Weights of a small GPT-style language model, trained from scratch on English Wikipedia.
Architecture: rotary positions, tied embeddings.
Training: a variant of Adam for these matrices, 301M tokens, 9183 steps.
Each number is 128 + 32 x the weight over its row's rms, rounded and kept within 0 to 255. Layers, rows and columns count from 0. The size above them is the row's rms in percent of the matrix's.

# layer 6 MLP up, 1024x256, rms 0.0651, rows 806-852, columns 32-63
size [109 103  93  96 109 163  94  99  97 102 109  75  95 107 118  76  78  74 118  98 104 108 103 101  84  78 119  67  99 100 106 102  99 104  98  89 110 101 104 106  90 107 100  94 113  78 102]
[[153 178  69 154 117 170 142 114 147 160 103 115 141 182 112 102 148 152 170  98 191 139  84 200 136 153 128 135  90 119  87 152]
 [128 109 134  86 221 117 188 131  96 139 143  85 154  74 142 149 169 141 150 215 144 137 108 117  62  91  60 121  94 115 126 151]
 [ 91 186 129 160  70 182 191  58  62  91 148 124 109 115 104  92 149 137 159 126  95 186 130 104 134 169 123 126  88 130 174 128]
 [118 145 112 139 158 209 174 123 150 136 136 142 100 140 123  78 168 104 146 151 117 142 162 149  80 143  82 169 114 145 196 182]
 [146 215  60 123 127 126 176  59 101 146 130 131 101  92 140 187 138 151  92 134 163  66 145 131 181 115  99 107 181 148 132 120]
 [ 93 175 130 126  75 108 104  79 109 134 126 125  79 151 172 110 109 137 209 102 135 110 179 146 115 125  74 102  85 107 135 140]
 [108 157  60 163 182 123 150 116  72  51 124 136 160  66 119 112 126 117 178 109 150  75  91 105 137 104  95 118 122  77 143 126]
 [110 157 109  68 120 115 161  74 139 169 153 123  80 177 134 135 135 135 107 126 168 126 152 115 133 125 142 163 134  92 152  96]
 [217 160 148 161 153 161 126  63 130 154 153 136 134 117 134 139 154 122 165 171  92 150  89 163 142 181 129 109  86 138 156 170]
 [126  82 121  76 162 152  90 148 148 149 114 119 137 140 117 104 115 151 153  74 152 127 135 156 153  98 144 120 114 165 157  99]
 [157 118 140 120 101 164 105  53 113 109 153 145 152  76 199  99 141 144 154 110 108 103 173 118 119 127  90 119 136  55 126 111]
 [112 115  97 112 142  81 159 107 123 105 148 121 148 133 123 118 136 167 153 113 193 166 145 143  45  88 145 159 123 147 172  99]
 [132 155 131 141 155 141  70 112 121  79 126 117  88 162 192 195 112 122 138 129 143 126 111 223 141 150  96 168  78 143 192  86]
 [ 93 181  94 142  77 177 131 143 166 123 156 117 172  74 114  97 153 158 190 146 180 129  93 102  69 133 102 110 124 127 116 116]
 [190 164  97 138 146 157 166 136  97 105 105 141 117 206 141 117 181 108 165 153 166 143  92 138  96 161 204 143  78 155 132 139]
 [129  82  50 139 166  36 218 125  82 111 134 109 164  84 110  65 120 133  98 117 123 141  80 144 103 147  66 125 148 119 182 101]
 [177 153 138 121  79 128 166 135 167  67 155 139 157 164 163 164 121 178 130 156 121 140 139 128  72  73  95 124 105 132 103 146]
 [ 45 121 132  83 121 138 183 139 168  73 128 137 152 110 124 179 125 174 117 105 147 187 113 170  75 116 124 154 136 122 145 121]
 [118 142 128 159 176 144 125  70 146 130 119  82 155 150 132 166 125 136 131 162 170 122 123  92 106  68 120 109 153  99 104  54]
 [105  81 115  83 110 163 161 138 115  79  76 121 134 167 166 155 134 111 112  94 213 160 158 197 108 138  87 144 107 121 144 111]
 [102 160 176 117 108  98 119 127 112 188 126 170 139 132 166 160 124 108 189 130  84 112 132 190 129 209  92 102 104  71 148 128]
 [ 92 182 114 162 102 104  63 124 123  94 101 115 136 164  94 122 156  96 145 102  85 140 140 204 122 126  83  86 163  74 121 120]
 [143 198  97 146 135  97 155 134 124 159  74  98 196 117  80 158 107 161 122  91 188  83  61 102 141  58 130 119 132 137 157  86]
 [179 132 148 171  98 140 123 140 167 117 116 169 145 143 149 175 135 126 182 136  93 126 107 153  58 136 135 108  99 149 147  94]
 [ 82 137 143 146 174 111 114 152 121 103 140 160 116 117 108 159 146 145  69  77  69  90 177 153  87 123 186 195 112 108  70 131]
 [114  85  95 115 127 133 121 152 125  89 170 185 134 128 134 150 128  67 113 166 102 182  95 121 179  94  73 130 113 120 137 132]
 [100 118 120 127  77 120 108  39 143 121 113 132 161 177 124 138 152 108 145 113 161 149 148 159 150 122 167  91 102 159 213 153]
 [ 43  59  97 123 130 144 171 104 129 160 120 151 110 100  49  53 170 132  98  71 106 123  75 137 122 134 117 155 124 125 150 181]
 [101 116 155 130 147 116  97  99 107 179 113  67 152 145 147  97 140 133 116 193 133 100 132 183  54  80 135  76 121 141 170 131]
 [120 132 119 123  84 167 136 108 108  99 136 114 158 130 182 171 124 149 115  88 154  97 109 120  92 142 146 170  42 121 186 101]
 [ 93 111 100  97 124 157 144 154 127 104 124 195  93  83 135  68 146 151 171 148 131 130 108 179 152  75  92 150 105 138 116 130]
 [105 147  97 131 162 156 169 116 173 103 130  98  94 133 163  98 129 225 161 203  89  90 164 117 109  63 126 130 142 113 182 115]
 [ 80  99  77 134 116 180  73 171 179 150 132 123  97  65  80 112 140 123 130 151 110 135 151 159 122 145 144 153 126 130  89  75]
 [ 83 120 166  87 121 139 205 101 107  83 123 128 162 112 220 129 125 132 198  83 131 131 104 157 150 162 132 135 174 148 158 101]
 [115  67 126  75 120 150 166 155 118 108 101 125 127 153 142 104 160 154 112  82 125 147 168  97 134  69 192 146 101 131 142  88]
 [137 156 160  88 112 169 102  94 156 175 146 180 143 127 169  91 145 139 123  57  90  51 151 135 112  95 162 136 162 131 100 170]
 [ 83  90 140 168 149 155 150 150 194 145 149 126 163 145 130 144 152 153 192 216 122 153 109 122 128 129 171 135  77 108 101  99]
 [153 153 157 139 150 154 172 127 103 122 144 102 136 113 151 137 182 128 134 121 131 161  91 141  92 133 139 138 177 118 190 121]
 [150  90 146 154 122 105 133 134 171 128 102 156 139 143 184 182 137 133 125 178 114 129 194 161 111 154 114  74 145  94 196  63]
 [ 79 151 104 185 160 154 127 140 120 159 103 145  94 118 166 169 128 125 131 110 175 130 197 175 153 128  48 122 146  75 179 119]
 [212 153 156 114 190 169  98 140  77  99 113 119 111 118 154 103 117 143 149 137 111 105 103  91  89 105  94 115  83 101 165 104]
 [ 43 157 129 141 124 174 139  95  92 128  99 144  94 103 121 107 139 140  97 102  98 132 140 122 100 123  85 163 138 124 136  59]
 [ 85 105  97 102 102 150 145 150 136 104 114 122  82 141 108  91 156 132 181 156  91  21 128 135 130 108  98 136 171 120 130 142]
 [ 93 103 105  97 155 120 188 135  86  88  87 164 104 175 110 117 175 140 150 127 110 135 107 103 120  94 148 152 127 135 137 111]
 [133 123  83 126 117 109 163 148  49 140 107 137 163 115 137 156 148 146 154 177 167 163 158 166 144  51 159 114 150 142 191 170]
 [107 129  94 100 128  87 169 132 175 135 119 128 160  87 127 150 128 118  78 115  90  86 143 171  65 152  95 138 112 100 122 106]
 [140  95 131 126 160 129 115  82 113 112 105 182 138 150 130 134 138 138  92 122 113  94 171 144  60  93  89 120 107 144 140 140]]
# layer 6 MLP down (transposed), 1024x256, rms 0.0501, rows 806-851, columns 32-63
size [109 108  95  96 107  87  99  99  96 101 108  81  94 110 119  82  78  78 117  99 106 110 102 105  84  78 118  67 101  95 102  99 101 103 100  92 112 108 104 106  90 107 100 100 108  80]
[[142  96 158 155 121  85 176 106 142 133 104  93  81  85 133 121 122 131 174 132 133 113 196 131 156 143 155 115 128 103 145 178]
 [105  88 114 175 151  80 149 151 149 103 136 118 138 136 126 108 145  65 110  94 113 135 160 164 112 100 148 112 157 106 136  62]
 [105 114 118 139 180  61 120 156 117 178 108 155 151 151 175 139 102  69  50 103 138 137 143 131 161 120 145 129 101 131 119 113]
 [134  83 170 173  98 120 107 145 143 130 141 111  86 169 127 195 166 112 109  72  89 195 120 121 131 116 163 103 125 104 138 205]
 [110 134  87 136 113 123  75 135 124  85 110 106  93 108 200 144  80  62 168 160 124 126  99 159 123 128 103 135 111 154 164 120]
 [137 113 123 132 143 128 134 115 108 117 132 112 126 140 166 118   0 121 133 106 112 128 136 133 115 152 106 110 121 127 134 135]
 [148 158  88 168 102 106 107 157 127 149 153 155 175 101 102 166 116  96 109 116  76 180 125  92 115  60 134 142 155 100 162  91]
 [125  96 146 172 154 123  99  77 171 173 123 123 118 170 134 132 132 164  97  68 220 146 156  81 109 140  94 146 168 151 124 106]
 [159 122 168 159 112 165 165 156 136 144  60 119  97 116 143 120  61  59 133 197 148 112 124 157 143 140 128  92 135 143 118 194]
 [154 137 134 170 149 129 114  89  90  99 125 121 180 110 168 146  66 141 155 136 117 141 145  98 100 131 129 182 119  92 121 180]
 [122 143  69 139 178 167 152  74  95 125 125  76 161 169 158 122 175 142 112 162 141 111 171 104 167 153 133 116 114 138 163 107]
 [149 104 140 146 158 148 124 135 108  40 128 140 136 170 141  83 164 138  50 151 116 132 119 133  99 143 116 105 105  78  99  80]
 [156 131 149 123 141  68 124 149 136 182 176 115 158 141 155 102  55 122 133 130 200 114 157 118 131 117 110 116 122 136 182 150]
 [ 97 134 166 111 109 129 123 106 137 153 144 190  87 172 113 100 155 188 125  77 166 174 116 124  81 153 113  97 103 168 142 152]
 [166 173 119 198 138 127 151 156 204 117 166 171 122 121  87 183 134 120 152  79 174 143 167 143 140  94 111 125 128 123  77 115]
 [162 186 165 129 133 167  70  93 148 160 102 115 104 118 131 155   0 140 179 105 133 138 145 149 147 100 198 100 136 182 156 138]
 [144 115  72  82 141 194 133 140 141 108 125 160 139 131 117  77 149 126 154 161 121 162 117  84  93 137 144 135 166 139 105  90]
 [148 159  73 129 139 181 143 168  98 136  91 156 120  99 117  73 192 164 152 151 122 170 120  82   9 148 115 142 127  45 142 135]
 [105 118 109 148 152 141 151 159 122 101 138 165 109  38 129 149 108 181 123  56  79 105  80 110 184 184 150 129 118 144 115 137]
 [153 154 142 124  94 120  90 141 147 147 127 100  75 108 164 126 175 140 157  89 208 121 100  70 147 102 195 121 175 141 109 107]
 [ 87 108 155 135 141 108 138 157  82 129 126 133 103 144 124 113 191 108 134  83 102 133 123 135 232  90 195 142 146 129 168  96]
 [127 124 126 104 115 158  86 100 168 112 150 172 148  92  83 134  54 154 107 162  70 129 137 144 102 137 115  99 101  62 124 146]
 [111 189  97 138 108 102 126 171 204 146 148 103 118 146 143 152  49 121 172  62 115  99 141 118 138 142 126 145  39 170 141 121]
 [159 146 118 204 121 114  80 129 106 136 175 104 132 124 135 106  75 159 132 145 184 156  89 141 126 131 149 111 153 121 139  69]
 [167 101 119 116 101 179 133 117 132 101  72 155 182 139 143 132 107 162 156 181  98 126  76  76 100 147 117 138  97  96 157 161]
 [131 131 115 139  82 179 146  99 150 158  75  95 164 144 131 124 232 183 200  66 144  84 109 137 151 138 172 126 168  90 110 108]
 [168 117 129 112 147 122 148 118 134 187 122 167 125 193 152  88 134  98 137  44 177 237 152  80  94  84 128  98 119 117 118  94]
 [162 128 178 133  80 124  56 116 156 117  80 114 127 125 105 152  80 133 152 141 124 163 147 135  92  61 160 181  98 104 128 116]
 [ 96 137 118 129 159 106 111 102  43 104 173 142 174 208 109 106 210  98 129 112 125 131 127 103  68 139 146 146  94 156 122 136]
 [138 151  75 126 139 139 183 109 116 154 137 149 120 126  57 158 135 126 130 106 180 183 180 110 151 140 113 199 156 131 123 172]
 [164  86 212 111 137 155 148 119 147 185 137 106 132 135 150 165 166 110 205 167 134 129 197 105 116 109 133 120  69  98 165 176]
 [120 103 168 101  99 157 166  78 146 150 114 110 131 115  86 208  31  87 101  78  63  65 124 126 171 131 113 181 114 151  82  98]
 [170 122 147 227 158 173 155 112 123 119 134 203 144 106 127 131 128 131 140 103 118  93  95  86 117 133 112  96 158 117 189 119]
 [114 112 170 149 102 127 190 105 180 100 114 131 125 128 118 132  85  96 119 128  84 110 156 159 157 123 111 125 132 146  93 161]
 [100 125 119 197 146 115 132  97 132 123 161 166 171 168 160 129 121 128 161  77 101 153  65 144 153 131 120 151 164 138 172  76]
 [134 127 141 103 141 137 142 138  97 148 186 142 115  49 128 127 110 139 121 107 155 137 158 113 137 113 139 123  86 149 111 109]
 [167 161  69 118 128 146 152 131 141 132 190  92 157 117 136 140  79 154 118 203  94 136 224 152 148 123 150 151 137 153 150 101]
 [165 149 138 115 126 156 117 156 120 142 130 142  92 119 174  41  79 143 162  99 137 131 117 108 101 107  87 143 151 101 108 179]
 [109  91  84  38 104 185  68 106 139 199  94 180 104 141 191 144  82 137 165 136 122 159 122 150 133 132 117 170 113 178  95 196]
 [110 126 149 158 140 118  98 181 113 118 136 101 113  91 117 183 158 200 170  96  70  45 178 128 153 124 149  82 158  88 217  81]
 [109  35 140 156 150 191 105 116 162 127 111  79 157 133 137 108  42  98 153 109 112 113 105 125 128 125 128  87  95  91 159 113]
 [142 141 179 119 178 128 122 126 162 116 165 115 112 167  84 104 101 174 156 118 111 141  91 120 117  87 219 126 215 112 188  96]
 [131 158 125 192 156 127 188 113  37 135 113 122 108 129 117 127 139 147 119 149 136 137 148  52 137 153 181 157 128 127 112 141]
 [139 149 134 139  87 150 130 147 110 168 181 130 112 144 127 142 128  77 108 140 134 112 174 211  93 104 100 115 100  96 195 129]
 [145 151 141 141 147 140 114 202 122 146 127 110 106  72 112  98 117 174 129  62 176 124 117 113 184 186  31 164 131 113 150 159]
 [130 110 145 151  62 149 138 113 121 122 109 141 122 153 157 118 161  80 141 167 128 168 102 116 129 109 117 136 191  43 191 115]]